Weights of a small transformer language model: LayerNorm before each block.
Each number is 50 + 15 x the weight over its row's rms, rounded and kept within 0 to 99. Layers, rows and columns count from 0. The size before them is the row's rms in percent of the matrix's.

# layer 8 MLP down (transposed), 640x160, rms 0.0816, rows 1-44, columns 0-79
100:29 50 70 63 27 40 38 37 74 44 60 40 42 40 35 61 33 52 74 36 61 40 62 28 66 71 64 72 51 46 62 42 75 72 66 61 64 78 67 78 33 39 39 33 49 34 54 27 06 51 66 58 50 75 59 68 47 50 36 65 69 39 39 45 40 70 42 58 68 59 30 50 58 40 56 31 55 40 41 27
098:38 41 32 22 56 50 41 44 54 81 42 56 70 53 41 34 51 51 55 60 36 43 55 57 57 72 59 40 50 42 36 80 47 52 58 48 67 47 60 28 32 69 70 54 39 51 51 38 40 72 45 33 45 84 39 47 56 51 58 41 15 47 27 54 83 28 63 73 62 40 61 29 69 51 24 48 36 31 29 49
097:53 53 40 65 70 42 45 35 30 46 44 53 63 45 63 64 40 42 53 40 35 15 51 49 31 50 42 56 41 42 65 50 54 36 27 75 60 67 80 57 62 38 55 36 33 57 60 57 81 55 64 30 44 52 53 50 43 88 27 54 41 49 73 47 52 42 51 57 66 52 38 55 41 57 32 65 47 15 64 22
096:61 19 65 77 63 61 65 36 55 39 54 26 34 35 48 46 41 34 66 54 64 73 52 91 34 26 25 42 40 47 65 48 47 52 45 40 80 66 35 37 38 46 49 59 64 63 36 50 28 44 37 55 56 71 39 62 21 61 72 54 48 40 68 63 51 44 35 60 54 68 25 67 60 29 47 50 55 46 70 54
101:59 37 59 54 43 53 53 46 46 64 65 58 42 17 45 40 49 27 48 42 30 56 58 62 44 30 41 73 47 06 53 62 56 63 39 61 59 92 32 52 35 38 47 59 61 19 38 53 58 30 38 41 50 46 34 31 56 51 61 68 60 49 40 43 52 58 51 39 39 55 00 52 58 36 55 64 59 40 55 42
095:49 64 41 40 57 29 52 35 44 14 39 41 64 27 46 22 60 49 35 28 41 48 46 51 16 28 69 56 67 66 58 33 42 68 55 41 75 58 53 47 26 49 47 47 67 28 39 58 73 60 58 44 56 54 88 43 43 67 16 77 45 67 41 43 43 41 61 67 70 50 81 61 48 48 58 60 46 44 52 41
089:58 40 23 31 47 27 49 68 55 50 61 62 57 49 48 35 47 53 60 59 45 32 48 39 48 57 44 46 67 47 49 37 32 58 68 31 63 52 57 48 55 16 40 50 47 76 48 63 55 32 66 74 65 62 57 51 55 65 35 72 57 72 16 42 60 55 56 32 34 08 57 33 53 38 21 45 68 54 46 71
099:36 37 60 75 57 56 43 55 13 45 64 39 61 76 41 58 60 54 39 40 60 32 53 52 46 75 81 52 36 57 74 51 59 38 58 52 33 45 60 31 42 56 69 57 63 43 47 24 39 42 56 55 58 56 62 75 74 32 63 46 64 41 48 49 39 59 57 74 62 50 61 48 57 44 22 62 34 51 34 42
096:67 70 99 48 38 54 45 43 61 08 63 82 57 72 51 57 23 61 44 72 47 62 65 48 59 69 33 61 34 46 46 46 67 63 71 15 41 55 61 44 46 82 63 41 34 53 69 39 43 61 26 60 60 45 33 46 51 55 43 50 23 29 46 45 56 69 44 48 49 22 52 62 41 56 39 31 30 49 27 40
108:60 36 20 52 60 24 42 47 56 24 40 47 69 47 66 54 49 64 63 25 81 34 62 58 35 35 45 23 42 45 64 55 55 54 76 31 65 65 69 63 44 75 59 44 19 41 70 58 71 64 48 51 11 37 51 51 59 44 73 42 49 43 57 50 63 64 57 38 27 53 39 41 49 75 17 31 47 92 49 24
108:23 32 84 51 47 34 44 62 28 46 66 63 39 55 61 71 50 30 15 53 78 58 63 66 49 59 31 19 44 39 65 35 52 55 73 33 15 56 45 29 55 58 42 60 47 53 47 90 82 61 58 69 59 48 48 29 73 27 40 57 63 46 56 45 82 26 60 51 34 53 39 44 29 49 49 55 51 62 57 45
088:49 52 38 59 45 44 64 60 16 36 38 36 29 52 46 82 40 41 42 68 42 55 63 60 35 37 34 47 56 43 31 50 49 47 62 60 78 56 53 46 40 35 48 58 67 29 61 45 52 47 46 61 57 54 55 71 51 82 30 41 34 66 27 47 48 61 67 14 52 32 41 17 75 26 52 54 71 52 46 66
092:54 67 54 35 60 42 42 34 66 69 89 52 70 38 59 43 46 37 54 31 70 52 53 26 50 50 37 52 68 46 40 81 56 20 21 54 51 56 32 43 23 58 63 63 28 50 46 72 46 40 52 49 35 39 56 50 71 24 60 51 59 66 44 51 33 64 63 46 73 39 43 56 54 22 45 49 57 69 75 44
104:49 30 12 41 53 65 47 43 55 57 34 68 56 37 56 48 48 52 32 53 33 55 83 49 29 25 52 43 41 58 37 74 51 76 54 68 68 71 44 29 63 62 53 46 55 49 47 63 43 48 68 42 73 55 36 81 31 57 56 61 39 65 33 81 37 38 27 38 50 59 37 43 37 29 33 46 45 15 45 47
108:32 61 25 43 78 29 65 36 71 33 50 50 54 58 55 76 27 76 48 40 45 49 51 77 30 25 42 65 55 73 57 30 54 47 45 77 33 59 45 74 58 18 47 39 46 73 25 48 29 62 67 54 45 32 37 43 59 47 39 66 50 61 52 61 17 48 63 67 32 66 83 70 50 54 59 05 42 35 59 61
094:45 27 54 52 80 46 72 53 62 57 53 38 51 65 31 57 72 33 47 36 44 55 39 71 45 13 48 68 66 57 53 39 35 74 57 61 63 62 22 29 50 51 67 66 72 53 55 30 55 45 31 47 61 65 43 40 47 25 70 57 49 57 29 79 49 39 60 11 69 51 37 46 41 18 35 27 51 52 25 50
098:62 39 73 24 65 49 56 64 64 94 69 43 39 56 41 31 70 57 50 35 61 20 55 75 44 28 77 32 68 51 49 51 37 12 56 80 58 49 50 54 54 60 20 56 36 46 37 36 53 36 50 36 43 51 45 25 22 41 41 23 46 46 58 63 72 55 57 40 29 45 63 50 54 50 62 69 32 23 44 34
104:45 40 38 55 27 44 43 51 49 48 35 52 35 35 80 43 25 50 47 37 50 59 52 63 62 71 24 44 37 47 63 28 49 68 53 58 69 50 64 53 04 57 41 80 44 47 71 32 70 44 49 56 48 60 61 50 73 24 47 67 65 61 69 99 43 51 59 61 16 53 81 33 48 26 53 52 43 41 60 37
096:64 29 60 28 51 51 33 67 58 66 49 24 78 29 56 73 33 47 33 46 49 59 61 48 71 76 75 67 41 49 47 52 67 61 74 47 55 42 25 44 87 57 46 48 39 65 38 48 52 71 56 66 37 52 46 77 60 53 57 40 52 31 40 30 76 47 76 52 36 53 21 54 46 60 84 68 50 07 36 67
098:47 26 27 38 61 52 42 39 42 71 45 65 55 72 61 19 62 62 58 69 39 31 62 41 12 41 58 62 45 57 55 16 60 47 54 37 65 65 60 33 36 24 49 49 42 52 88 58 76 46 56 46 54 60 53 80 23 55 70 20 62 56 60 34 38 36 53 36 29 44 85 59 48 50 57 69 19 41 82 44
099:24 48 49 73 51 22 70 43 64 74 54 45 44 53 50 46 45 53 65 25 83 70 36 43 27 71 36 20 50 59 35 49 49 46 49 44 55 18 56 61 52 52 56 36 71 52 47 38 84 63 42 31 53 62 66 29 58 51 46 59 52 47 61 49 48 67 49 73 61 67 52 67 62 61 40 41 59 47 63 71
095:61 50 29 66 37 28 16 38 39 46 33 73 39 58 22 61 40 57 26 53 49 51 44 23 49 59 67 35 79 56 27 77 62 71 47 46 37 29 39 36 13 47 34 65 68 49 40 52 60 45 32 39 53 79 35 28 46 38 34 55 66 47 62 65 57 26 53 50 57 63 35 44 41 56 48 47 63 55 49 60
104:36 44 58 37 64 79 56 54 38 77 51 48 64 33 65 61 42 42 46 43 40 47 33 44 70 44 74 54 35 43 44 41 57 65 45 56 26 59 44 68 34 30 44 66 46 34 57 60 37 33 18 69 57 56 32 22 59 49 50 45 70 28 44 50 47 66 69 56 60 56 48 41 61 55 54 42 50 52 81 61
099:62 43 39 51 54 47 63 47 38 74 75 34 22 59 44 79 23 23 42 24 28 59 27 38 50 49 77 23 34 59 02 33 69 64 36 36 33 43 39 51 22 53 55 80 58 40 65 44 42 50 57 44 66 41 41 54 55 67 50 67 51 61 62 41 36 41 83 64 61 58 51 46 43 62 41 33 58 32 56 44
090:13 22 56 72 74 17 50 64 31 89 53 29 59 40 63 44 47 23 64 44 55 72 62 62 55 48 56 62 34 54 66 32 60 56 43 58 34 56 62 31 44 75 45 25 58 50 56 56 30 36 57 25 39 59 67 61 91 57 64 32 36 48 50 55 60 54 36 67 61 64 36 35 59 54 42 58 21 42 83 56
098:60 02 30 27 40 55 67 44 68 66 55 36 48 11 51 11 28 38 52 50 30 64 61 52 54 53 47 62 67 27 29 40 60 72 67 51 75 58 48 25 85 78 37 50 65 82 45 31 67 59 46 60 40 59 85 59 39 58 54 46 55 38 53 38 37 55 59 37 30 57 54 67 28 60 73 47 38 60 64 43
100:64 40 66 30 49 39 26 47 43 79 41 54 43 58 38 45 32 10 63 58 59 29 61 24 46 36 57 46 54 23 41 28 51 43 53 35 57 26 18 38 51 67 57 77 62 58 73 78 54 70 60 70 34 48 33 33 25 75 50 59 53 38 65 67 58 54 79 53 63 49 38 36 43 48 40 48 62 68 35 65
094:48 47 43 59 62 46 37 46 65 62 71 66 52 70 23 46 40 36 51 35 58 38 42 47 31 50 43 45 43 41 36 56 71 33 74 50 38 43 39 54 42 30 52 17 32 26 39 57 77 55 70 57 79 63 50 36 61 23 58 63 64 55 34 56 61 51 36 59 53 62 00 54 91 39 33 51 61 51 46 48
087:73 19 42 66 41 33 74 64 72 90 55 41 61 30 62 49 22 69 67 61 52 57 57 66 46 47 34 59 35 48 48 44 36 51 65 89 47 69 59 72 29 49 51 22 65 44 63 53 44 44 59 38 57 54 68 41 49 53 45 57 51 78 63 48 39 33 41 58 63 42 75 35 65 39 55 53 31 65 30 50
098:57 41 57 28 30 84 01 57 76 54 55 75 45 40 37 42 49 19 53 42 71 42 45 51 46 41 40 81 40 53 82 45 45 51 50 47 61 52 47 51 42 43 39 24 62 37 38 69 64 73 70 36 55 58 81 49 70 59 20 74 47 46 44 59 57 34 39 20 47 63 42 66 48 41 52 60 94 67 50 36
101:84 35 61 58 39 54 16 51 56 74 59 36 52 58 25 39 33 71 60 51 56 27 34 70 45 33 64 73 31 47 58 79 55 40 48 62 52 35 66 47 34 52 53 57 44 23 67 30 41 65 42 57 44 45 62 42 44 32 15 71 54 52 77 79 57 48 68 59 70 19 16 40 60 50 48 21 60 68 58 70
099:64 57 58 42 77 70 49 58 75 62 47 32 47 32 39 62 54 38 41 46 76 70 72 37 52 27 33 62 50 50 67 79 77 48 52 43 57 53 45 55 62 26 44 41 18 53 83 40 42 39 50 81 60 15 44 44 57 41 49 35 48 55 53 45 89 21 34 42 34 34 61 72 11 55 28 54 57 46 56 40
113:68 45 60 36 45 38 34 45 23 82 25 50 41 56 51 56 38 59 55 69 64 46 11 65 45 40 68 36 46 57 53 61 44 36 36 46 63 52 55 53 56 40 47 41 29 49 45 66 27 02 47 54 84 59 46 64 36 51 64 67 64 29 39 47 18 24 40 51 57 69 32 63 51 55 14 30 36 64 39 58
103:55 64 60 46 46 29 55 67 31 95 45 34 54 30 54 74 82 58 53 42 41 40 64 56 54 29 28 80 30 63 62 42 70 55 68 56 40 58 69 45 73 26 51 85 55 52 59 43 61 44 51 48 36 38 65 51 55 50 30 59 58 53 40 54 61 03 46 39 34 37 34 20 28 55 28 46 49 70 45 08
097:59 63 60 13 37 62 70 36 69 65 74 53 59 27 43 54 72 40 31 42 43 57 58 67 43 42 37 64 43 31 43 59 36 52 74 66 51 52 51 59 53 17 37 33 52 50 50 74 62 51 47 41 48 61 56 59 45 45 61 67 47 40 46 55 53 32 39 27 31 53 72 30 56 12 38 20 57 64 29 46
104:56 68 39 35 68 54 37 43 53 45 41 67 29 39 45 44 84 31 17 78 73 30 32 39 37 74 60 45 38 67 35 46 38 59 68 44 49 43 43 57 27 44 58 34 52 27 23 60 73 35 44 63 68 58 21 60 51 48 55 48 50 47 75 50 64 49 82 49 61 50 64 40 36 54 34 69 38 57 44 54
093:56 37 55 30 81 33 39 43 17 13 51 61 42 72 48 31 45 55 64 61 65 48 48 38 76 35 50 53 45 41 65 55 50 32 65 48 69 52 45 37 56 51 46 73 34 60 56 33 50 48 35 43 71 76 78 47 62 35 44 34 53 68 40 59 62 33 34 62 54 61 24 39 43 22 51 56 46 40 45 27
126:53 60 59 42 35 58 67 57 65 69 40 44 47 48 48 47 67 65 27 69 41 30 46 63 39 57 56 32 36 59 53 51 49 32 47 61 85 62 52 69 45 39 73 25 50 29 68 70 41 48 50 57 24 51 47 20 55 45 33 41 77 52 58 42 56 51 61 55 45 55 67 37 30 71 42 34 42 34 59 43
106:69 46 48 51 63 76 86 52 78 45 65 29 46 36 42 31 37 41 72 60 68 64 25 49 60 53 48 36 39 48 51 46 68 36 45 38 35 54 56 53 64 62 59 52 72 52 63 72 24 43 72 63 42 59 62 46 54 53 61 48 47 53 60 43 53 52 50 43 44 48 18 46 59 35 42 58 35 59 41 36
098:75 50 50 56 74 32 59 36 51 84 47 44 37 41 45 37 43 55 73 50 43 42 67 52 37 50 47 52 21 45 35 34 46 46 61 54 66 36 64 71 64 40 22 38 29 09 72 76 20 55 54 50 46 57 57 19 78 58 48 72 65 71 67 39 35 58 29 25 42 50 45 31 83 42 42 30 27 37 49 67
097:53 40 49 59 47 53 23 56 32 76 34 72 46 40 58 44 53 35 43 46 44 48 21 62 35 39 52 43 60 53 62 52 41 75 52 39 59 61 72 69 40 60 72 54 44 61 71 49 67 30 23 39 44 24 79 51 71 34 65 39 51 57 80 37 58 45 52 70 77 34 60 61 39 39 41 69 34 66 61 27
102:38 42 27 67 33 33 43 63 65 62 57 55 43 20 56 43 47 45 74 37 49 89 34 59 38 51 48 57 49 47 38 45 50 52 37 49 50 12 53 47 26 60 71 30 67 65 31 35 63 58 29 47 53 57 64 54 52 61 66 62 76 50 67 40 34 52 42 69 37 61 58 37 48 25 50 35 25 42 43 43
102:56 42 35 60 48 57 50 55 38 78 45 55 37 44 45 42 62 42 45 67 42 61 35 33 49 53 27 33 49 47 59 61 31 60 43 35 54 39 32 33 53 71 44 53 48 54 41 47 59 52 77 42 73 57 36 71 44 54 42 53 27 35 27 38 60 61 57 67 74 39 43 54 41 57 43 99 00 48 54 48
105:49 34 63 30 23 29 57 37 50 93 40 37 36 31 41 15 15 27 64 31 36 71 59 47 50 48 43 33 32 20 52 60 48 57 68 60 64 25 49 67 44 51 71 58 44 55 37 51 61 40 34 64 69 43 63 82 52 75 68 43 90 66 43 47 35 32 55 48 40 25 45 74 43 56 64 40 57 47 46 61
# layer 8 MLP up, 640x160, rms 0.219, rows 2-45, columns 0-79
094:48 57 52 55 41 59 55 32 46 71 54 30 39 56 36 59 74 15 40 27 64 43 34 41 64 34 57 60 62 40 51 65 54 64 58 43 52 35 70 33 46 58 53 60 23 78 54 44 31 61 60 61 69 23 55 58 36 25 78 70 41 68 70 37 56 53 53 62 33 77 31 69 32 71 60 50 53 81 43 75
102:28 34 55 62 51 57 67 29 71 55 89 52 31 77 41 33 74 60 49 44 43 65 61 55 63 67 60 32 60 53 47 63 43 47 28 45 60 64 41 60 43 41 37 27 65 28 30 49 43 17 44 54 60 51 57 21 58 57 33 34 76 43 48 40 54 55 43 46 30 59 36 70 54 44 79 43 36 75 49 45
094:68 46 67 52 49 50 29 61 38 43 65 71 52 75 50 39 67 36 16 21 56 33 55 38 74 63 50 58 44 57 86 26 79 42 49 26 49 37 52 59 52 19 40 62 49 53 41 54 53 41 50 45 56 43 28 41 66 73 57 47 47 56 61 39 73 66 28 35 64 71 38 30 66 40 62 59 82 26 62 65
105:36 47 45 35 51 56 50 60 30 44 59 60 58 62 54 64 57 45 45 99 65 38 46 31 44 69 76 75 26 55 63 47 40 62 27 26 42 58 62 50 56 47 39 53 47 39 45 51 55 30 52 23 22 50 40 70 87 48 33 59 58 21 54 68 43 50 53 70 42 50 47 32 53 47 71 44 73 30 51 46
096:70 66 57 31 24 37 68 81 50 52 41 49 43 45 43 65 50 59 39 47 60 46 79 68 58 47 16 49 51 50 50 56 52 21 72 42 35 59 39 69 86 56 58 63 71 57 80 26 63 37 70 54 39 49 42 32 42 43 28 56 51 38 48 48 29 64 32 29 39 82 61 69 82 62 53 68 44 60 53 50
094:49 77 62 68 49 43 46 42 38 73 33 42 41 40 39 45 35 71 49 66 63 51 73 42 71 56 54 32 24 62 76 59 42 83 07 24 52 43 46 39 69 53 71 39 41 60 26 46 41 92 60 45 54 46 33 49 40 21 49 53 41 45 63 48 72 42 37 39 57 60 66 24 29 50 63 46 53 66 57 52
106:45 66 35 68 39 49 33 51 51 59 43 71 68 42 57 51 60 55 69 52 50 64 57 50 21 32 36 76 44 47 57 48 63 34 42 28 42 31 39 70 53 41 32 39 54 43 82 67 22 32 33 43 63 99 57 38 30 59 55 47 62 48 60 68 66 54 43 53 47 32 66 52 41 52 62 27 72 48 30 55
089:57 13 53 33 48 59 27 58 42 40 56 43 55 70 59 56 51 39 51 74 47 51 40 33 54 50 58 70 26 68 61 40 61 49 59 38 41 98 17 66 65 52 48 59 74 34 46 60 29 67 63 54 83 67 55 54 34 24 69 56 47 00 49 60 16 22 53 66 39 49 35 53 51 30 54 62 62 69 25 63
098:23 54 55 63 48 45 59 52 44 62 34 55 27 66 38 22 50 60 61 44 42 49 43 68 50 52 49 44 47 39 93 75 32 34 51 87 61 38 61 10 65 42 60 46 60 56 47 50 42 38 66 33 38 37 51 68 55 69 73 42 38 42 69 50 31 29 73 27 55 37 50 58 54 59 55 76 56 44 68 33
105:82 36 25 49 27 50 37 32 46 17 21 32 48 45 35 42 44 67 66 39 55 51 54 52 38 42 78 67 60 49 59 48 30 45 57 44 60 43 29 76 26 44 42 62 46 50 27 55 55 46 52 42 56 52 46 78 44 37 44 55 43 42 62 23 49 29 53 54 54 58 34 38 51 18 45 50 88 37 49 40
093:58 46 41 50 11 49 49 11 80 57 50 36 61 50 53 25 56 47 34 43 20 61 40 40 47 56 53 38 52 72 65 60 55 68 51 48 45 86 71 49 86 83 67 36 62 61 40 61 42 34 52 43 36 29 56 52 55 36 62 48 41 63 66 52 63 21 50 52 73 51 58 59 42 56 45 53 47 72 39 56
090:63 64 62 69 48 34 69 82 63 36 69 44 31 57 00 31 53 33 67 43 52 52 77 69 43 41 35 59 53 35 67 54 28 65 55 56 66 48 46 50 42 58 71 66 46 75 46 56 57 37 50 26 27 69 35 56 61 63 42 46 45 64 52 67 60 54 59 39 20 47 51 48 70 36 49 61 48 77 47 14
104:49 73 42 57 46 55 41 49 70 71 38 43 60 78 59 75 46 52 63 47 04 55 70 44 59 63 48 53 83 80 73 41 57 48 62 43 60 35 65 56 76 53 58 24 44 53 60 56 41 45 54 50 38 57 50 55 64 42 18 60 51 33 42 35 49 44 35 69 38 45 48 59 72 21 60 82 42 80 29 30
103:68 59 45 75 58 62 63 58 20 48 38 54 34 60 42 25 67 11 42 36 41 76 60 49 37 35 61 41 47 32 50 53 32 26 66 32 68 55 67 49 66 50 57 60 58 38 70 25 52 69 41 35 74 41 16 00 65 42 47 59 53 34 62 46 51 64 35 59 45 50 65 73 31 55 65 45 63 55 34 61
096:81 55 46 59 32 62 51 36 52 18 39 52 44 25 29 72 50 25 41 71 47 38 68 54 73 61 55 37 48 33 41 43 77 40 56 70 29 31 46 59 59 76 73 44 22 62 66 59 58 54 43 56 62 36 57 28 56 52 27 24 63 24 68 41 37 49 41 77 36 43 27 74 41 45 57 60 64 63 54 67
108:39 63 71 77 63 30 33 52 40 63 67 44 62 54 53 54 43 57 41 33 51 25 72 61 40 62 57 46 46 66 21 53 77 37 66 46 40 52 35 50 64 59 72 44 52 53 76 37 47 56 63 20 42 54 26 56 36 22 45 36 47 46 66 75 30 73 32 50 63 68 26 42 34 51 45 39 64 26 35 64
098:21 42 63 50 39 36 57 50 31 74 65 60 73 32 50 64 61 38 42 59 45 64 70 51 55 48 34 51 35 48 38 32 54 37 63 37 49 24 48 41 18 48 78 53 50 66 67 25 38 55 48 56 41 65 58 60 61 38 50 38 68 39 56 74 56 56 41 52 25 32 23 50 41 53 92 20 40 63 46 78
104:73 68 61 60 38 49 50 15 37 37 53 53 51 72 42 79 47 58 52 33 52 56 39 59 33 63 46 41 49 45 55 64 65 40 39 78 41 56 15 67 55 56 59 38 52 56 45 31 80 45 42 29 33 53 59 53 46 29 43 53 43 38 38 44 16 54 49 39 85 74 53 61 39 37 33 83 55 53 39 56
094:49 66 29 46 50 51 71 47 63 55 67 49 68 37 39 60 61 47 35 61 85 69 52 47 38 74 49 50 58 74 55 69 70 32 45 41 54 36 45 46 36 07 49 74 55 23 51 27 71 40 52 38 39 29 30 22 34 43 26 26 41 83 53 36 72 60 57 36 62 36 53 54 60 51 56 36 65 54 54 60
094:55 71 53 48 64 72 42 37 53 26 33 43 45 21 52 54 31 46 65 39 44 45 58 43 52 75 40 55 57 69 52 44 32 35 46 42 52 49 29 52 32 77 85 66 64 81 52 58 41 33 73 66 64 69 46 53 40 50 41 25 39 47 51 63 49 61 60 31 42 39 39 36 47 20 59 51 56 63 71 52
102:39 82 56 62 25 78 45 57 47 71 33 41 74 61 58 77 60 40 69 66 32 46 71 42 90 26 26 50 54 60 69 58 61 66 80 31 42 42 54 79 41 39 55 66 64 49 58 40 63 53 25 33 41 47 66 60 62 51 47 34 50 44 53 32 32 63 31 56 59 42 58 42 52 31 57 57 54 39 83 68
104:40 65 47 50 43 32 90 88 50 32 68 56 41 59 43 44 63 83 49 68 53 56 40 10 25 22 57 25 57 52 31 64 40 38 72 62 48 35 51 33 69 64 51 32 45 50 52 65 33 67 49 69 42 47 47 54 73 39 69 39 50 54 59 32 68 76 56 60 56 49 38 62 37 55 46 80 24 40 38 43
105:50 33 44 72 33 69 56 44 47 66 36 58 69 39 60 33 76 52 47 50 98 51 54 49 56 79 43 56 74 89 39 69 54 63 54 55 32 47 43 31 72 66 19 57 51 48 58 63 58 38 41 61 59 58 41 43 67 40 51 42 47 30 47 34 54 60 48 59 61 67 59 48 53 36 45 26 55 73 41 47
101:76 63 48 43 42 73 36 45 61 54 63 85 49 15 31 47 77 82 46 55 39 44 21 27 58 40 16 41 67 46 40 75 50 42 49 25 50 41 47 64 47 59 31 75 43 51 51 37 71 49 64 47 72 41 44 35 14 26 40 49 65 37 68 59 71 46 57 37 47 42 43 74 52 54 20 35 55 68 58 35
098:54 54 60 28 43 34 27 23 35 71 71 24 45 78 45 51 45 50 55 50 32 38 62 52 69 38 45 44 37 75 57 43 41 56 26 38 20 07 59 81 55 46 46 63 28 51 50 27 97 55 32 53 34 52 48 40 49 36 29 56 37 12 22 51 44 70 55 77 43 60 46 57 83 78 51 76 50 67 61 68
099:66 30 55 57 49 63 39 42 67 68 42 13 41 55 52 57 59 53 30 44 33 63 49 27 48 79 54 53 48 53 72 57 38 65 57 54 32 22 39 39 85 33 54 40 49 58 36 43 63 73 52 57 41 42 52 62 45 66 41 62 52 01 60 51 57 35 43 41 35 44 48 58 64 35 56 54 61 49 60 64
096:29 48 53 72 61 46 09 56 40 38 26 59 47 57 61 55 41 60 56 40 63 55 55 32 62 62 46 81 60 37 70 61 50 47 52 56 45 54 65 54 42 56 46 62 40 39 26 51 69 41 49 23 30 36 82 49 13 67 57 34 10 57 32 32 55 46 41 59 68 45 66 57 46 55 52 78 55 42 40 64
090:58 48 65 30 71 43 42 58 29 47 23 08 35 58 33 66 57 49 29 48 54 59 96 54 40 61 30 62 60 26 61 53 60 50 25 66 53 42 45 38 29 47 62 38 62 44 31 36 51 47 42 41 58 25 45 43 54 30 46 56 57 82 43 35 69 66 48 65 70 49 83 49 76 56 29 40 28 42 24 57
100:72 44 54 63 56 61 13 36 12 39 61 67 47 90 35 30 37 65 71 38 23 93 50 28 29 60 51 85 35 38 40 45 38 36 64 20 37 39 43 52 62 60 56 81 40 49 42 76 31 64 57 52 43 35 43 58 45 52 37 63 54 55 55 56 21 36 53 50 44 51 31 54 76 51 47 52 64 36 36 63
104:18 82 32 39 50 33 62 56 81 79 64 49 51 30 50 49 56 51 60 34 75 74 62 28 51 35 66 48 75 48 76 40 36 41 45 39 21 55 47 40 80 49 55 51 35 56 10 56 36 51 66 30 80 40 30 29 47 65 85 30 21 55 64 54 58 52 49 65 47 48 52 49 50 35 57 27 59 67 50 58
107:56 59 51 68 28 62 41 49 35 50 60 73 39 37 28 52 37 20 63 33 62 62 88 51 48 46 72 52 49 45 65 54 51 23 48 25 47 34 40 47 71 29 85 51 62 65 45 46 51 48 55 67 49 62 65 56 35 71 63 51 45 49 11 54 51 66 58 43 26 44 35 47 45 39 51 49 37 88 40 31
108:22 31 46 49 21 36 18 67 47 60 39 75 54 66 46 81 39 44 55 67 37 55 49 69 61 67 83 44 53 72 51 68 50 30 65 58 67 62 66 32 50 50 32 66 44 48 74 57 30 35 47 65 42 29 21 74 48 34 46 34 40 58 53 53 47 40 69 40 41 49 74 64 23 59 87 59 49 59 26 65
095:57 65 63 74 61 28 19 54 56 65 60 38 45 55 52 46 44 49 58 36 45 70 54 51 64 42 60 57 70 34 26 32 71 24 50 59 54 53 32 35 48 39 84 43 99 73 56 58 28 40 65 65 40 33 52 25 79 45 62 54 40 31 77 54 46 56 39 30 60 63 44 68 41 62 63 35 62 63 46 22
089:62 56 72 75 33 43 40 46 53 18 70 35 57 26 61 45 49 36 69 50 45 37 85 37 52 49 55 56 48 52 34 59 54 41 50 73 45 57 68 21 52 44 58 10 41 35 79 72 75 62 53 70 30 50 24 53 58 48 57 66 52 12 40 32 25 68 69 44 56 37 64 47 56 40 57 64 48 67 40 46
107:35 80 73 44 50 61 79 37 23 48 45 81 31 49 54 54 50 31 56 48 39 49 62 34 57 55 36 33 67 40 65 43 62 46 52 36 28 28 47 63 60 45 40 47 59 52 43 46 45 30 74 29 89 36 35 43 35 59 47 42 48 28 80 41 49 60 54 35 44 58 40 53 34 33 47 70 36 44 71 52
095:61 61 77 55 75 86 60 58 48 25 31 72 44 40 26 12 79 41 14 79 46 56 85 40 64 30 59 45 56 50 50 57 52 54 44 70 15 49 34 61 50 46 66 36 66 28 84 51 49 60 69 47 57 46 41 46 53 76 54 50 36 50 39 48 54 45 51 60 36 52 48 57 46 59 49 57 48 59 44 42
111:40 63 69 59 49 17 85 68 31 68 63 65 39 58 42 65 60 30 36 58 43 63 62 76 26 67 57 51 38 42 43 78 68 20 52 45 45 39 46 75 41 47 70 44 63 52 56 30 32 40 49 49 46 62 63 66 41 44 37 45 57 36 54 58 49 63 61 65 63 50 48 57 44 55 30 25 68 32 63 50
104:57 39 69 41 40 52 92 30 60 37 30 57 55 55 30 49 80 38 61 50 47 59 26 49 53 60 58 68 19 52 51 49 24 42 50 51 49 58 63 57 59 58 31 50 33 70 62 63 37 50 51 41 04 16 44 32 55 68 56 51 72 36 56 33 52 49 12 59 35 49 36 31 43 64 60 52 42 80 50 58
099:49 51 67 54 27 61 71 71 12 49 55 53 32 54 19 57 60 41 57 50 77 72 41 61 44 47 57 33 48 43 45 41 04 60 69 79 45 33 62 53 55 43 67 96 61 49 60 44 45 50 57 35 29 45 40 33 46 57 52 39 52 75 41 51 71 49 53 26 51 67 51 56 91 47 76 65 44 58 36 73
104:44 57 60 52 40 33 64 73 42 62 54 85 51 73 57 62 49 88 47 67 71 51 52 52 77 31 56 76 41 62 70 73 14 54 50 52 52 60 72 33 44 43 37 47 35 62 55 22 40 51 50 47 56 45 62 37 33 42 28 38 46 65 82 49 42 72 40 63 63 23 70 60 49 35 54 48 55 40 49 40
100:47 48 30 61 38 43 56 56 69 52 49 54 19 40 32 67 64 49 35 65 75 62 74 89 32 60 52 30 32 50 39 72 55 52 44 14 55 40 50 60 36 53 59 43 68 66 37 58 61 61 36 55 64 71 35 52 34 19 47 40 71 76 49 72 37 43 65 30 39 41 20 33 38 62 95 41 60 60 38 49
108:43 46 32 42 54 56 70 37 65 42 95 43 38 53 38 56 48 46 62 66 53 60 40 33 63 61 47 42 49 51 67 41 34 57 58 46 20 49 31 48 43 38 57 63 14 55 37 64 43 24 42 50 47 32 17 50 20 74 60 72 61 48 37 59 30 50 51 35 51 70 29 48 73 62 58 43 72 64 61 64
105:63 51 53 35 39 46 29 53 59 82 56 44 77 41 44 53 50 41 30 32 55 54 59 23 51 54 52 00 38 71 60 49 89 60 52 57 26 59 61 52 26 62 46 64 57 76 49 47 56 63 70 59 78 66 48 64 61 30 55 49 61 32 37 42 67 58 50 46 38 45 40 40 29 53 58 39 58 33 49 65
103:64 36 61 63 45 47 62 43 44 16 65 40 41 41 43 97 51 59 36 76 30 88 55 62 30 59 54 61 44 54 74 56 89 66 36 26 59 46 31 35 38 56 38 44 47 57 56 34 46 30 30 53 53 46 66 35 50 55 56 43 63 39 47 51 64 70 41 55 39 39 30 77 66 40 59 54 46 62 18 65